Weights of a small transformer language model.
Training: a variant of Muon for these matrices, 122M tokens, 5106 steps.
Each number is 500 + 25 x the weight over its row's rms, rounded and kept within 0 to 999. Layers, rows and columns count from 0. Numbers have three digits each. The size before them is the row's rms in percent of the matrix's.

# layer 2 MLP up, 512x128, rms 0.12, rows 187-293, columns 0-63
103:503513496507481461486503511525492454529511507500510482498476527522489528497527474477511520490466488532488504455487500512457501494491476528543511483450533492505503512474497519508514482485519450
088:481545510496473483523512522531504496536483469500504459559513482511523523510534509495493478525495509471509476522494460483492474506464543508489424516473493470483468475519484462475508432511524532
097:494494512529514507481487498508481509476515507479555531511488491525509527500550506552484533543506506450509521537481490499486535530510496495546558523540489568521495460493518527495473488505500448
115:521549461516531470474520500477526537503483520544501489531481503505528509494488472460494523513486484499478517534494478472538489503515458480497527536535532535468498495487529517491511513487504517
099:524503497468463489452488473546474497492497494515568468551472531490460506428494524483521494509510479497501514519523459489466521483531492501488529492530521458535496533549500510465495497537497531
100:494514538511520519501476471504523504504460476521442458499509547499482539526522549497508530516512493544504491509521479503495529481481496545465472511475468542465489495530493533485445499488542524
091:469502510509482483527488488555496489474505543482436475503490516525546510504476452524520539517487446507519520504532484512517486509493480484504532481524536532496479460484507529480498482502474507
099:506481508504537463534500481466454508544570501507506444469508500480481494551525531487480486472491518518487484453477494506499520477509474502482528482498509512511517482524458466502527488499448503
106:513491517492516504483518486504522512506503470533465504449469483492533490497479506456481498477501515505496476526519493489529461491439480512507493471508525550475490546512512521463527488499483514
098:517481475435476523487500528493484511517518532491519463501526441522507508472523502474459473513462479532513514479479475506515480489473462491474542512473467513489473514489504546480465516476474492
100:488512488480520485499523501515494515518496542496489447482549531533474490460527478440506519507478478466517505496465513488475518479445524494519459505516486510498504517488514475512502571494472438
104:514488510489511495502463534543474490415448499479498472499513489509503495505442490465475496513533482518508533544456481502507527495503498480447514452508494492500558503502441496492519523483485482
092:512503524525505510479491511533502480476527534490496516496533498562493545499507522498487497530477524463499473492440478541487510523527504439496537529506486506487524514508484527456498458481529485
088:535525480444499552457556501484485505542496497503521516499491466495473480494473534497486508530497520524483476506524476497494505516511518515484515497498503482463510488496447498525496508543488512
086:466514513525512458478492493481490495450490465506505522475499458480471504540521516493495522519465480494505520473496450425469467497525515505498490458472480533463478509460500480542524525514517501
098:501531469494527480500514514500502491543512503549540482481470502511474515514535526515499502472467502502501473493500462489458567539478482547507458500529511541502473532532484485455538481504552510
100:506507562498471516493448507562461471520558468513490495495557473497472517471507538500524501499513562561539496491475445494471491522494482509511518492491481479468533502504486479489488484486483488
089:465503508550490488481497544511516481505458457517513535494504510509459512508529525480493513493482516508471527481520473474521495518467496470490451518480569489474435476467494446502526536476474516
103:487485476499518485464543492513535533490507553468471491519494496534494459496474472487532488473540498502490502531520424471565524530495472497526501500520487497498522497464500510464496517450483490
102:495494506532519483472467532543459503507510506533482479419509487495494468479505478495474505503482527513512481493484505524500494487450505501502475500505522474511546499487531484537462502439514538
105:478512498485529518490513493513519516476518476432536483505480529485516501501462506481498521451487497523518507490507428498432471521489534483537492510512498487511481520477503503468468517537520500
089:490469518494486500556521517487513525500496539476467524525528489524507536545548530468517506497486509528505528568490474477531486476489464520531524508516507487502484532516517493489510485508485491
089:540510497469521540507438505494488492518483519483521508499539483495519501535493495535480526540510531492499500498502506498560494466500407501526524504501543473460500529518479485524533496545464487
085:527475509476516508454480530551496501525462536525508530529502488484458514491485498498561533547482530528498512510493538474503496502531482538482499479523509461486525478505503482474532499499492478
109:480461534479516525492466491518545482493512531485467509468490500463454469485529477502528459486519543519512509497522480458478491509492451528503461450485510512497517514557474485497496505505486484
096:509493466475482473535475509518496497505543501490509520504472484457516525489501501540527511473515475476523510516522475476498494522506468518524513536515523476514505489477478479471544534474507469
107:456472501482546492501474534524484517544533508446501475482498516488507532537498468526493521511463458488505505482528496521550505498475512493503468487504531523504460538492504489437517516484488516
109:458507522531459471511531503490457512514494489490491477502473494516503553545510497533493488493472495563512530478500499496507463476451511533529478485525531533465470533469497508531469494494496472
101:523476545484483493505516562484473483519509483470533488461479525438500489524484565529501481486496506486530490523490495501490494522505493470485487505545511512494464473499471497518494479535455526
097:507466493494511475532505504477514504497498507497510469531514508487464460508499538533515510508479497492463524516470484453519467512511457495469474477485497462488511439539486516503490520508474455
092:541489460504554523478519525483486488491511516482521452480509488431521507492509517475492496552501513484519513512497480483476537522468512486503532518507516545516494463508488486533485470540544506
093:518484495474463514531513552505484495477487504484503453505529513499511528498514463525455505528517524513509552520492443461515521568501469441510555480482502503439474457485513507536480472503482490
100:464475486491516448448499537503485544497525536506466497488473470531496470506449499516456507475473509462488493480515486450515516505500524502444522493485506512493469487521490498486510528495494509
099:540507485506499472531463521564488548455533522530498510489528469497499518474512505540501522491506528516537498565535465507464496516493461472507546502525481481453489502504468511526480493477437519
090:492502504485509507495507509499469539451555476522527507483491503495473507536479519464507499521505458517519501505432504459512490551494493508475504487506496519517509527545458487505518510446469498
104:495458544512523460507519497547469490522466504511453501473492542506509516458510497532511475505487485474469509490507481456460479473493545483548497550513503530538482504503479488529505520472502521
107:522453505478521536516496503502526499499512490559533546475545498487510524473493505538500532493510535491494477531514441514503504513511450494500483493505498558474513514502503524475512529446516530
102:482522518500493464488483489525477522464531503490535485531522492559495526480533502482499502436544497512434485488482498513503511483464488493526554502510463526522481538510492473487527534503507487
098:496483493519529504504501458499496534476524470483516499465492482475456529494521494512466498557456530489546485474484497481526509529524452568493504442513494531493510532524488514515515459506518482
100:479427480455505468458555509511478487513453478496483519493537486473503495514524465493494499495493486506522536498522518475502503534473477513515490469460471528472506485486500510529518529531487520
103:513505487494512526484474508455460443507473504456488482508536515507493482509477510497495467468509521495523475533500495516518552516529498483537455482480473522478525533495479471516557504490520522
107:476499516502502443520453525494500482536480502495518439541480485523507489543501498466507463511512516531475504487506508489513466475490488514478466498517489503504510506503501548517494492500520519
089:494460480520522497467471494496484488516523470481519454516455529472488484501443506474477476539500527529479475500466486529531469505495491501485535458515457519498537526492487528476530477522477506
102:542522522494532505516475515505506481541485483496496462483484500474510521481515526479520449486497521513521500507541508490489426506528524482476492535495550490513532487495515468503540544508492453
092:486518536520510510481509433489531483500531456443486514490496543547518549508473502544449502517497492537509522503513511521513493508484505472513484488503505515448527521483495479483489500539514517
091:521521525508523459481489548505490490487501477509481460496475498510503523523487437494489509451495551500511516469550490541484486441513491484484469502482502453492500443491507519471534500470526485
100:508484473531476481519481459565496442505484487504535462499490468523498485500535511531522514484514472532503508451533478504482461493505528509471527505505470475496499484549541520500532498476478470
096:475525440459482481477518508490523482483461507489535464524528539526512502518518471496496472512525496519534497489511472500492525489441490489523488518474489530476467491506476518513469542520469441
092:463484502462487506496516508537463521485487463508471488495511515475502481532498525530452511519567471557488492536505471494473459484490499541492495532505507448498538483510571517506478515505476467
114:511503482506492497511561525540505480513531487485524511511447547487536515472470507456509508464509534545466489504501497442440487443453491497495515485500505485517500573476547520514504493483496515
109:503530537474501456520485485508469449520505478519518505542505479508525539479482553432515508473514494510502477490485510552489490458518502474494492492494502500514542500496505483492509515492487498
108:458490463488485482497492526522491470479487509477484554525522434499504498509529478465488505488497485469498559494481504456468527525449505504519500479503518513483488479507472519522460492500472476
099:463475543484494469488501487502476520510496463488498483484467498487479453497489503529487547455447505531497506536473519463490483511509498482526450503520512490527524458505501478510469477490490532
102:491508531502501454510473563536502515492493509543513506498500497467508479487493488499462458520464499495545510495540496471502518522514478494529500482535423470469520516514468519515542506482465495
099:518492519465506535480491480482468509499514513504521512523448475496543504494515496463499467471507472480483492470493504472458486504506546496504471466513516447508508517496504534528470482523512478
115:503502482523494492489549490538454508541495532556504512458496499504532469558520525495513550501459519463494493512515475516473514445528474516493476460543500549503523438484529486541514540480487488
084:526496483497484528503491521524477475518448501456476503533521515524531502505480488451445485468504478504525469479514514581501498527540525469495491483559539495522470510511475510489502480475522513
102:496479494476534530524509577508472500490467530478526521467457514520516512482504516502523476520506500553426452507501522502519483527486490486497441491490505518500488469472488504528479509483499524
088:533478498465478533530478503533470476529505573487438526489493494471471539494477490543457530493494503477521508515504520521501490523460480483473535508530513500517501517535467499517499489476506545
104:505475524494519498525478541506478513512512450514491499507472512503516469522484512569523523524515516501512497501496487493527478533475480474493470507525508472463526488527539542584487492491514558
083:479497524447475492487502492517479507482457476554436476553486467474498479489513485503531500497491554501472472510549482555520502516523494504531498493490518512493543496477526537534514468499514526
106:480506507509507470502498504507544496515518474527536509528503492512467484472500485514478481533495496538498478492510475478499533501484466523468471508473443492490480499533536496541438508474480492
118:494527462476500498439521468555485508488492506525479517489478483521511504498531534515487492521488514504502515520536531514480554505475469488516464490459490521501450521554471524507501531492494540
090:506495488496513499525452535574507500458515518498484459514492479498501510509489491479506507551485469485488498456551494478526509500490542501523486491511499547480448532466493521502528513455482528
103:508524546474472521479525473528508498493493474489535483492529516524515504505456476510495482503518458497499445479505486501501494501494493558518521498497553472487520480483542496482550542521464499
111:493521502503502498503511508465450481513525520426535498464475525485471453515503518520499497514520478462496509530518512521475476524497517509497507493467463539496483531495522517467493515512510501
106:459463515493488490550470537519498493467466535479518474544457516499503464508490472505474470522507517522496491540498487536462473472466472453502482469475501494509483485548524475527496532469496509
094:500529512464492461489506513525499546526547478486492483476500522512509548536494499468487506483494537510505528519540501499495454486488530501492481484507502456453454498483489491518484478512522460
120:501484491494480474497478472499506504502535481520496479474492513495523521498503536518480526496481531466443537496480462532474485436497461475518478511497552493497496548519502498440515515507484525
103:507494459469506505470538480498502522532519492527510551473462498554533492489514504525496513505505474502427438515480483484498508493512458517479514479479475462501498492543520460514530508506521492
117:456525487489476555536517499475509511503473495515513498531462476514509525559499500504444434483511527515513464473554487500485501506477482459498506515474501472489516497506535506493513510526507444
100:473488474484518521458486518521492536459520499526499498517492505464490497466491519453484473531530502555532486513473493491489465467471508482515519536488504476544477527539471480498502500469468504
079:499466463495442526463449466525471523472530502503492504537500476519504494496481490501526491517560471457493444516515508533492517520514513488501495491504511503500472510496482548516507505480475543
088:511504520498487540516529462573474480552492552484511477490535503513517491491496473511501523481535494492515530499511515513523474539556471514489462492512536466513491457567541529520489493456499514
119:504455574448497500502492492473519514509491489520500533481441505496502543504499504466470438499506487517475518470511504502511495487518496484492462519478508489506484526507515473506563536517499530
085:489473493522496469478504529480467505501500516522463493483517467507531536486518501548485488501516493467475516528562517508484511514516521500524537485478542474539495450480516472507511559495484546
095:447546499506530466499492533461526510535523453442519470500466486513503534490494481492468480472469506541541457520526516516478537491517479522492535541476535532521471483522497479503499494474486496
114:446527525511536497530546504507488504551468525506522485494495504478499514531476450538473462507498509484550499525489486523529482484495493483494472509478523544507518529474508450506467543479512447
097:501449515509540497469505508488565525498513506516488464467519510484451537519474512490483487514501493513536505574504462488488536514460507532459517475530462493495473532523520483484506508488463500
096:479479474481505492480498510506472528478502480499460481475474516503481472554519522508485491499478470488539480481452510492456454500490492495482485517461551532508492481534482494498469493509487490
110:458502490510502515463476528510513508505455480490529493535528528501547519532486472488468480492504488523493439548531468497470453488502490498532474528520485505536507462473523509527501517454503495
102:499496497520472492468502468554495441498502485507505497504505520541509508581546550498470470469505512545513495485489476479450490527470481523516545533501504451505493497464512517505508493484507517
101:477492486454500511463525477510501510530499536458532526555512547523505486514493493529499498444519541581468518507531510548477497539502499484488506479464563504485512512502503531512465509469502520
101:444520464474509491535508549483501517548470476533516474484535498491488543490541489515484509521499536504536550515547486473537560519498483495505522490489506499502515511505474452466524520470530513
092:519494510423465527506507501516511521500539494484531532489531520507491552511489477520512491529490447514473446475485479476521492510490501473511484490516511456493525514490500511482511455481489499
104:551500498498530502488524471527507514467482531479518473530455482449510509479486515503520472519464513541492497495494514505501504482474485487520548481489489511468475493525517486512486467503519483
093:524481532431511519512476525501476504495484481453512506482512520497507540495513472481511487498550547475535467478519484558523536475505532496478505493504500514493544468472507553506475491546526429
107:503488492499469465503493489530475494487505524559528511474476497502500459504513493509443533494485499472522464488482467523500489489493486537537512513477507502483498505443539465530503480464514475
086:492514481488489497516523506507477526489462501500510484523503518512469505448486504503514512483518514501458479504497476464483530441536582542510487497497517527500475522467458475497521506504539501
096:538527513535515504477493508491509509547505448559462481520525460496497515526502533476477535475532466454499469511517499500464514467516463515504485524498524494458496529501485438497506556491518515
096:487499489507504517518562506516490492476511468501488487509509479497503555481499522473510506530465505499505536500536514484464461535540515491510499487504517537481471513490513490552458497457495442
106:443478491496520529496487519491481542537491506470448530501533542479485522499479516505463534523488507496504517529486475434479515504461494524512474502510474522489512519521520477481466538470461490
097:494498486510482485473529497474485526540459518459496494464516525494472516477502517509469507510488480507530498491519498495505513490492491509459527487496520519493470527553459471507493551534517474
097:492512507452494476468459525543484504498472513513536473530476502501486540525489476457478529514479498541488481443500453549489497470496519489429503463506461530482492534511516482491481471524514493
089:504446504508517492518468502497507494533469476482505510542497464463482531468532519515463504539504516421529474531535508513506488497478502522534488530547501509492464453447525472519484483529494495
103:489553525449550490485497467512477511521512493483531522484473517490465516487504526492536508477498490523536516486540481487459519519515499513510482491496542557484461539489485516514501544484522489
101:471450539491480471494528516505456541516499531491520470541531477516465522503529516449493474511474510536523506514484489478522491491506526482451504518479465504495452481518450482490522445506468481
112:444497521483529504501468493522446507504525479549531491512481494491495506531480495477506524540495529542508479489509485495512520459444460515477514473464552495461477521476487473481482498496486488
103:475488517500487487516504545481466454517538467472497504467534524518510506471456491506465507515510518498536520527505498460483522501474506536495483504514530491486495463508577490467531494516474511
115:526496495467517514469468513544509485494486473491487465473543473539467503510507490462500496530496578514517514518502528475473510461496495519496493486493516500482490527526503494501468512488473472
106:477543489474536485470510503503510510553491482484563488499483518509547531461463488465498505563502502475507461494494521485538530456464500515482486505483467542482482448496520455488506557488510483
090:495479484502509499467452476504491550500520475471502501491477507484500473506508488507547508520497577494530434506467488562541497517507488525520542478481497466500489510497471476473539475523511487
105:497507495477505501513480553541490463469480549498550484500480455438509506470499537534534497522504492504489526492483483526476558514510509511506493466494471475536504501533536523491485480457501456
098:547518504486453469467500488480513532495491430477499493487511514494525522448511516523499505498496517489463535519491485473488526486489486519520491488554508485491477527532457468484518517518521500
120:474478512483538498498473501524501478531511488468485512492496448467477534537528543458496550538483515489492495478493461529526531505503494480526480477469479472483480531522456484505460503532444481
088:503496496476472494517492550520480497494486523500543478544530531476481489502487470453505498515526484501469484510508491486503483492508468500506514499518458500478507455521540457503504459506531487
101:503487541494533511532510558509510525459459499517508499516489466450508479496496488498509469483497492524474518517488546496466474464459469446486501446473516456515459519518509534484495470495473495
# layer 2 MLP down (transposed), 512x128, rms 0.0283, rows 187-293, columns 0-63
101:533497477489468518516496534462512486494546469487491489518448510537466486523459503484483509452507518465504494498484538482490511506504488524541560510466443503478490520493511520489488512513534509
085:507530495486508493488496515506522512523477495520479526488492495504507526509491514500522462531513470452487445479514417521472487524465470538512491529463502494478509496521531515492452501497513506
100:546505509462517548526482499529474488475554494534469486483483492507481503484509527465489501499513494527521526495519517472485474492533505503487478465528528496475511541486510535540460469510515448
099:518510474507493493485507507490453462524478559446516529497486498461514468498470550495483504508547498496478451479492518511522485510488486489494487489492498542485495491473504463474518531495462518
097:495496522544557506522449524524491497479505497504491498487500528496449490507505480435502483509488470532490453496531498464490494471463512431474499478493513503517503496513499470470494505492502499
102:485475507478551479525482481497505498490530472528484491508507529507474468516489513497523536490510482478526479507491435531486534512469469565523549512466508462467556469510524523508482497451461527
093:506482493485491465461523508473525499508513476507569490508437492507487526505520503509472490443524498510495485531491470452484522476496526524448458487491479543520531515521518449535516501494477519
105:507535500499479527512468509497497510497473464516509555507545504481501530463554542486540458512496477496503524480514504489537495527526486476538444502496497493498497527515503516488479487489512488
099:434509487444515520494468478469458508516528495536474494498472493483510491490509501536516498493490521494508489490473576484482531499532488513478504521472486479458544473486549487497502507511542566
099:481528500496462504446522515483515518543514507510522538524514501533474541451488531496451481493500456491477512507526478556512525514496515548503488489504502480493496514477467502489477478518519519
101:495522484477510507493491498427504493453537500506502481522476508520489483487501528523486513542490533498491540524510501511483498453483498478475499504488518477504500525504494544488486488533489534
100:485500516484481537490463504575507479522499514511515519450474504476497522474532535544518467492492533432483513475490507494455461517489490502543482518483474487479484506530515498488492517489487493
099:517510528489510485488534510500477546447500476508480499499522482493516573473464486512469527514493523464497474448476510484495499477504468498499519511490487484538507519491516500514485491538526494
092:508518478474515525440491503521467500525486496504513538500516495533476458508485525513469521522484479498517495471546465482510481527476475513501474507492498501496514460515479520540508533496444507
091:469512487489548454489509501506514473487508487520511499510513514520478495503511516528507489446540492500485484509520473535463510442474475524468527535531481486535543487508510549495501511516500495
099:498469510504469518537523483507517493545487520510510508494535478516477480521540547494508509551501531543490500493549490533498478487491489448517533464488454497470523467423507486530547515459483492
107:496493484507530497472497509468460541524496490521469517518507529522494445512470510528518510511515496489524481464482481477523532536499520480485487488530478520525480484543466546491525464486519534
098:498515501505526512530532468479478513493508479495466475497494462501520515543469487510495537512512468506505489513491500486461516520512478526515540438477405502549529487531504521478499485535506486
099:466533510515523483501496482504511490532506479490463482505498469484493510473509491492508535463480474515494465448462538477489475517494520508491500490523528485514490490499499489474547498507563464
100:485502506512516528502493526507498485540512530515477546505516496485495469520514509502519506516486499472500459482461500466544497475508548519513544537503496471486453554507541512488514448495547441
098:501504445489506497500485495516487517527477497523522514507485496467504535494471505495480524509491517467545541484463475493469498445481476504513573546508505503527469504492497533473483520470522513
087:522513495519484490524510506501495517526531482469493516498478498505495541491528516487470500475436457515486500528468464510550521535521492530502511485526516519492458465553460469515497552518498513
085:455533542499506499515468486484514462505503525501530496496541517509494507471499508515470494481489530475503521500537519481530479498511526440484560522548493498495471484529516488537474497511432533
085:497518527461502441502464563506499531515466491484509507475524498494504490530524495513508506499505519445472502485514498501490511505517482474510508509463487493505511437512522464451508537502492487
106:490511475512467481490494469497513483453524468502504490516479545517506566535453486455485459469497493478500462502474474547511521532489443493479497531481454489484559475467525471561496515512489501
104:499511488518480545497510493559502507536476498455462481513476537489484491484510479502528502521526512516527513475507476534532477501526518482444516490483469457469526518482473491487487518514508516
096:512535543483479509474549469507564503474496498531512484480523477496511466489484505483495519507531536486489522518475536489491486482551506531488463552487514506535519507535477475560496514503502495
107:466440498515530523483498523445504460473564516537495504516483524486510504468491490476497474453494523494485506489490465506497488480513464513484502468516514503498507468504527530521508473482516523
103:545491494470494490513497477507501530504522476496465522502510499499489490541514506521499530538508510545497472506487552502475526509471512482478456448517562494496511458473462509482486497465547498
093:483466480549546469499530520459531518511487522513499464508475505477534505529492520506567426515494491498524458505511500491510476514501485522441460482477488516489476494496531497562470464498506486
089:517423517496485508508522522473518494525469501520460496513504498501511479476488476483468565470531491511523510492448539474473525464531549512482495498508504480499479507476500486516517490517491520
090:523486491471503474486498486530534508479522467522469524463519477488527506484500486495512487497510504464468477469504497515483525461504519459475421477477553492521528504486510469500529522447464507
102:510501533502505483522504481504482518534460474505541529482512494449509565510553499494511495499508500488509493500470501526472494495485522531492436529513512507503526471498519466512463479488529498
106:485518512519527502527511522478443476492490519500450533491520487491504503485473500532498541470499532475540476498491489502500465465528460510505490519521539501494519529480469514467492483544521496
094:485455511496430470495500515479507511518434522507478543514519478543491499486477525498471517507505518504491452536486527528546519430494496484484489535502515503490472529502503543533477521510506490
106:546462503496535541482474502497472506490517496485542524508526488505465493490483505476494557506457491567520541494498502481502499481506474503489541495471509505460523561505508531500457501496508501
099:434473503451489522576503485496491449522510506519471466498487506546457458511482482498500478513479516509510510514514538506493508496547476482503497501497494516421492534450512519490540501472522491
098:564515503519522528495528526532529544464503486467470496476511483517514460525486514454532524508470507511494507534494493497523461433484511495475489487522525470508516510484516531474498517505553501
099:500486495527481510562506509521521498489544492515488509499473494512507492488476462514493530522461545499499481480551504529526474473474504522520552481517524460501476559516572520507493521493512521
105:476498542516503500497505496450451495473505490553492502488475493520499499506461509479477480502496503479515497527551521474509524475545548522497524523534541503495499447497507481507496511532483484
110:470514450514469538451534511513483478487501517483484504492514504500497524548523488501507538523511507495482532449507540490476517507492517522528509524453501516474473507497500548506479470520543455
111:488527495522484485484484477491518509477559499492492518448518488481530476514498498488549532522462523503513507509482491502487463542563532540517466521477515506470517509462527504497470489466491524
089:489473512544525512491489487454490543551476487473488538496465566513509501508526468498501517454492515561501493507492494526490507492521547448523487469481536476508520500471498479540505468489482503
106:502489510503511499454514494497482494470577475542471532513539522512457536480513520513449478477525518498504481532504472507473522498474462510453507515452486520491493507506514517528534534442532511
092:495504514463518494472469509483518501542522515503509512513494518487523505512499523483498563518496530493473477486488523529515528537547490534522524466511533497530468526511520523487483445509482517
096:510559490526510501469503521511505505473515493519540486491541537462495594530495536491547486494487479493553492500499488512489494529474485517516473478488489517513479474517512505526475492525470538
105:514485502489489504524490539505537514478556509511496523506522489509485509502493484524512479523529480500481522494496520509522507457460476475500471465457509516497512446500520480457501536443536513
100:506523458498517494495487499521510494509537535529500498487476510504502496484515483443505498503476508541496524525493479500467545513500491558481455497504437494474460517521486505473490463501507484
095:512476497526533499552496556511511546485539539526471528460487507486477492484501538506473492447504509513508508506546441538493470499506496504507492521495516512490483511490506500462525523466542492
113:458487459496491516494499493451498510494504470509472544518522449491465484469525506527478480475519502417479516469483507470488478495482508521454469499511531500527508506502472506514509514500480510
105:465468491485491509489470509507504487538488517480480510511525494520476534446478555472543529512447468523469493466509532530525465498504486466509488466503474480541480505484498482451500471479481495
105:515457533511502456492488492503497488511530479526497516467486529515471498503486548480528507493560483565464549469490509508489528540547528490519526517445536491481509523437486515526538480540497482
097:523487435514530459492484476488514520507538508463497491473490516519486512547508507516508489518483527495480508483521507486509522494496559493495490498482488500511439494476526499464524469523500554
104:474521480532514475487516519492558498452563515495511501485499500502498470508460502476446511486535495500499475478486526524508545504503508547545529486490512485519463479498439539509536477532495491
102:478512492513536512508522510481497518493528466484506472499469515508463507478471464506509473501454493497486483478490482486554481478491478501485506475468452506493529498505503460482525486485514494
104:495484479472466482521504523474505491482503477495475486524466518520466481470512458490475491520540533490498523498512571470511526518529506454514520500466491488504476485459516482455520529486501469
086:540505476525518505482498522469526465495469495457520473552519466507518518514503470512501462507490452489553473493516547509502516505467501500500500524498521530492487488534509486477470501539516511
106:492501519474458473508525530485486456483525459479532456501470498538519500487496519460486538511512523499496505525519489523514507528521530535492544517555518477513440524496473485494538538492488487
092:477498570518484493511466533489430492547455515497509507543508484497448505511553483531456533459514520492475490484509486560479500491479501487479498545515529499537507523507487491521482479518523515
105:474492482489542491497481504502476497475500488468506480542498462476474479489474508473504485485494489537502457499516519501515484492478478502510502479484480509460477464438508513490510563509503528
082:476489477475508454456505487520495534483476463538446483511488492478497521512501508482509445514462508523480481518514491544491497512521492534484520539491496528472552482486494528490512499495493552
111:515434478487511504474537480482484516509495507504476528507509521506533532529458453526530498461520475488492512505451507481481499498509525504535514474516494510504490477489471481485497490508499474
106:520516528463506481524486539542522484492469468516473498486510513466520523498471452525520485482501497508502497505482480528497515461482502493508461490513530500467514512467520459505468457467544533
087:493528499515529501469529456483507449499469480520458469472534496508516485501509503487453504471511481446481492524474514511500514534515500533481516537465510488509539443547521444511472481526496475
099:479513516519538484517507516473522524495460490538545516500474499506459523547575503517500491469520499457499521516507487498518533482515527466518601482493473515564491479562497471475475499505465499
116:496493506486523495482506526502532490497502500508505514499502489483508544514486531502485500479484539512526490499497478498492514522507481556458494511478513512515510495504459529508476524527527468
107:514493483522470492490483504485539520530580498472467486505493464492513501532561481484478504535515503536512477532507506456512477483474523498537467526486478509542512521520478528499511471454496545
093:467483510543508502520528552538487513474525484550489498470526484496475476464494523475460488482528478541486518531507485487511463481508490494452494510515455483543470500530520512525532496480507506
097:500531537479510548500469517445508508525443531531523463438513488506525465486481470484537496511508474501502457504535475523504485497529454473497500536516489504490501529467530500485538482518485532
093:470507522502465496485510522508502542519505454519501516503511491504501497535500518523506487499490492497510513496492525473519471472517526483535523504516480540435514447506483526499514469498538434
115:533539537504495479492531480492517547522489493520465505507534490502543480507517486523491458530486495494499508535449500474524439556486464490470507491533506511516493546525509468455502500497502501
106:498512517483482537523514465455466487508447552464512509517495487531475494508511471494507501473476475470536512502480517533533469461529502508511473528487472515506484520491458531508523530506542493
086:467506506540508514461466510493499488474516464516479493565526499475483530500518483467500526550508486511536458470503514508510527496504490538436459483478514533485486528466482524526530506461514486
095:504516493448500490427502521471493461468445497504511495508508486494500502506493498489478462515518479485494467520492474461480530561479508481509558459473461529521487476524470481504494535479495497
115:523486499556525488478494456508476497480519547494467482537495512513485501517495459450485477470460498528491490503544460450492532494480512510503515522462463462433475505507502534506490494523540480
100:503508490467540486500521468489502492476534495533507500493448491498497510478512461472494498488499469512502531498417493491510544538521459515431453512508471508496512456528484529549455504491487486
090:467488483535488453502506478491454505529488510506495504512505524494494516507511503469507555510453498519499501488466531509458537502517509521503444456520518498531541501553490509495496511489468458
116:499496506518526540470486514518505517510499511504550538502509516474536455507494477471532484504512504473502529508499523505483507507513546478500450577463480507490472552530456542507514484487498464
092:483518476485509503508465470529495481536455510490508519489481482531489465458526521524515505480501525490491492465564489487501480468563471471573546547499475521471524521488495548473471498518546555
098:504529513517462480543531481533512527507501494544488529463507514514531476494501468507501498490511523476471529478518461504459469476521484492496495511504505546517557518493496498467495520450503512
111:464456466464514552482499502523509509507511477538493513479484518497550488506457488454507545481514500517477523489483511469518454441491475518540499486516517518546499508524507502509488492446511476
109:507513503484492504518475546500526525527516497507522456508468505480501516513475493468539548510512504541450502486512526510500475501525470468531514506486503522474478461531508435512422497498508535
103:532490513483490479524489486478467484484481477462498545491531499477526474468553509553473515509499490516502496451519535506479486525549528501515477460491522498471539504483499503522542506517492504
106:495512468497493472495502471520506502487543457508503543552500517480519501502515482437494492496452492510504519469508529471506507498562520486465474521524506490452499514484474481515496482511515471
092:499506519498520504513512532499501501499520536513520525478540509486444532517531505515471519521480451470539458484523514474520488515500527509541505523540484514480510517480512531486483506508467519
111:449481523497487490549503504514513501508505467542475494512500463495522497485468471498481453482501494484472491519536536504495538464435513505486495487528531490509492519503537508540480504521468506
087:486491508466496497499446528518558526495480459472528497501509538507504526524526500458529495545531486454517467467490502553488514515494472506495499530465525510502477504455466505481501505520480452
096:485497479539467496517489521446505486518489465519482497488461499516469488513500527516493515513493502475493482479503491498495509497549463528546493506516521492519528540497546440476528470495558494
099:519466498534478522465487473538484481524443493514512522476511477488502478520497510510467516485521525516545499467513526513513476513491474525515498498503515484485507507484504524469503504475460519
101:480494536495466503483491488482521449512469487492528474512528528490504479450504472512504475537491537499477486506520517455513444518469517507473525493504469476481499479518521493486519447528460501
095:458493517482535517506545474490493504516489490502472524496499478485515475520511508461504481549516502440469506495521495504521459462482538489504472501497468580498492512525526506517492563511495497
103:548523495443480491477520464479472524494504493457515437487475503458504476475536489516495478453467536490500502496509515520456491484456495506513492534488485495511514488501503518519529464524545517
092:515508526485478486501482509478527507553455510528497497485550519478476495531509566486482522484496495471451506484538467520508559488558467475448449509506534506513514542462509477551525521523506473
098:542477528513562486535475490513460523509461496531501494529536550480502463505498489479464534499509518523491502501489489510496504490475482498481471483497492505478490531509514496530508460477523480
089:527499499499535500529497511486543504564486464500494535522492489480500508483516528484527505517506501460511472529491499556533514508453486522507464542519471482513497479462521521524505487552481488
100:497512505485498518512534504525493527546505496507501459446484507474497468485527510493533534461479502482493457473513523523517443480461474524515497513509512528528496499459475478478516499519489514
109:536506525483523471478521453516470500496460472470473498500460504488491514505471492525498452505502523478471478562476497487494464541515488475488474490544479490489457478497514512524477485479566466
107:528470495516529530502499489504446493507463528479509459484494519493506489514439472517507477430522498474531514487500490513517485500480479516501542528526470546485570508471507542463483491514510488
100:526499489473530524507485503516502509483477505478509517520514483496508510478528527467530501496480511514509506530568450567525496511497457505511517458500504510479487513519453522477469465486496450
109:489508518491524524512440499523507481506489509509518522478463508445510510473502543523466506458496493498515493445544435458520506526483510501489531500516468485508522520477487551476517483458487534
111:473525515522521518499535483513448463491524516463473508501464472483509503500524482504495497501552539537537480516479501459478507489469493499486529493530520465476577506514486435540475522515513461
091:496479532515490454501473456522499486440459476476492483500509463514512477510476514522512487500521549513503463508519492535542492526524450514521502447486460477542523549498462493501526464519522523
108:489514521471475472491475514477468490531479503526486544477467524544460528493515484532489530511491505525476492479492506493527544541516529483494501529529595533500554527537517478480531478536480492
093:565540470459449509506460541501516465504490510520498464518473519483534499487519512517477527526492507521476471488498503526483499507514463496475520523513530485449436501475528524493535480561491545
109:489499510493523490509463498491437510495512517459517507494503487474461504509512469478477486486488504490505515521507439527494485527484485538542516523466458512502458498476461515527539504509396486
097:484479423496459478488496532507463463464527502501495514490514493501475494503543512479510495496540479527493489497479489501467533476479522514466507528482511498603534492448472498534503512508522523
102:501542463511477502495529470480493470550532516499524505489510520555541551547555507477492525493518466464518497487515528468503532485518523544483470512522502492501491477521528505493494505490471475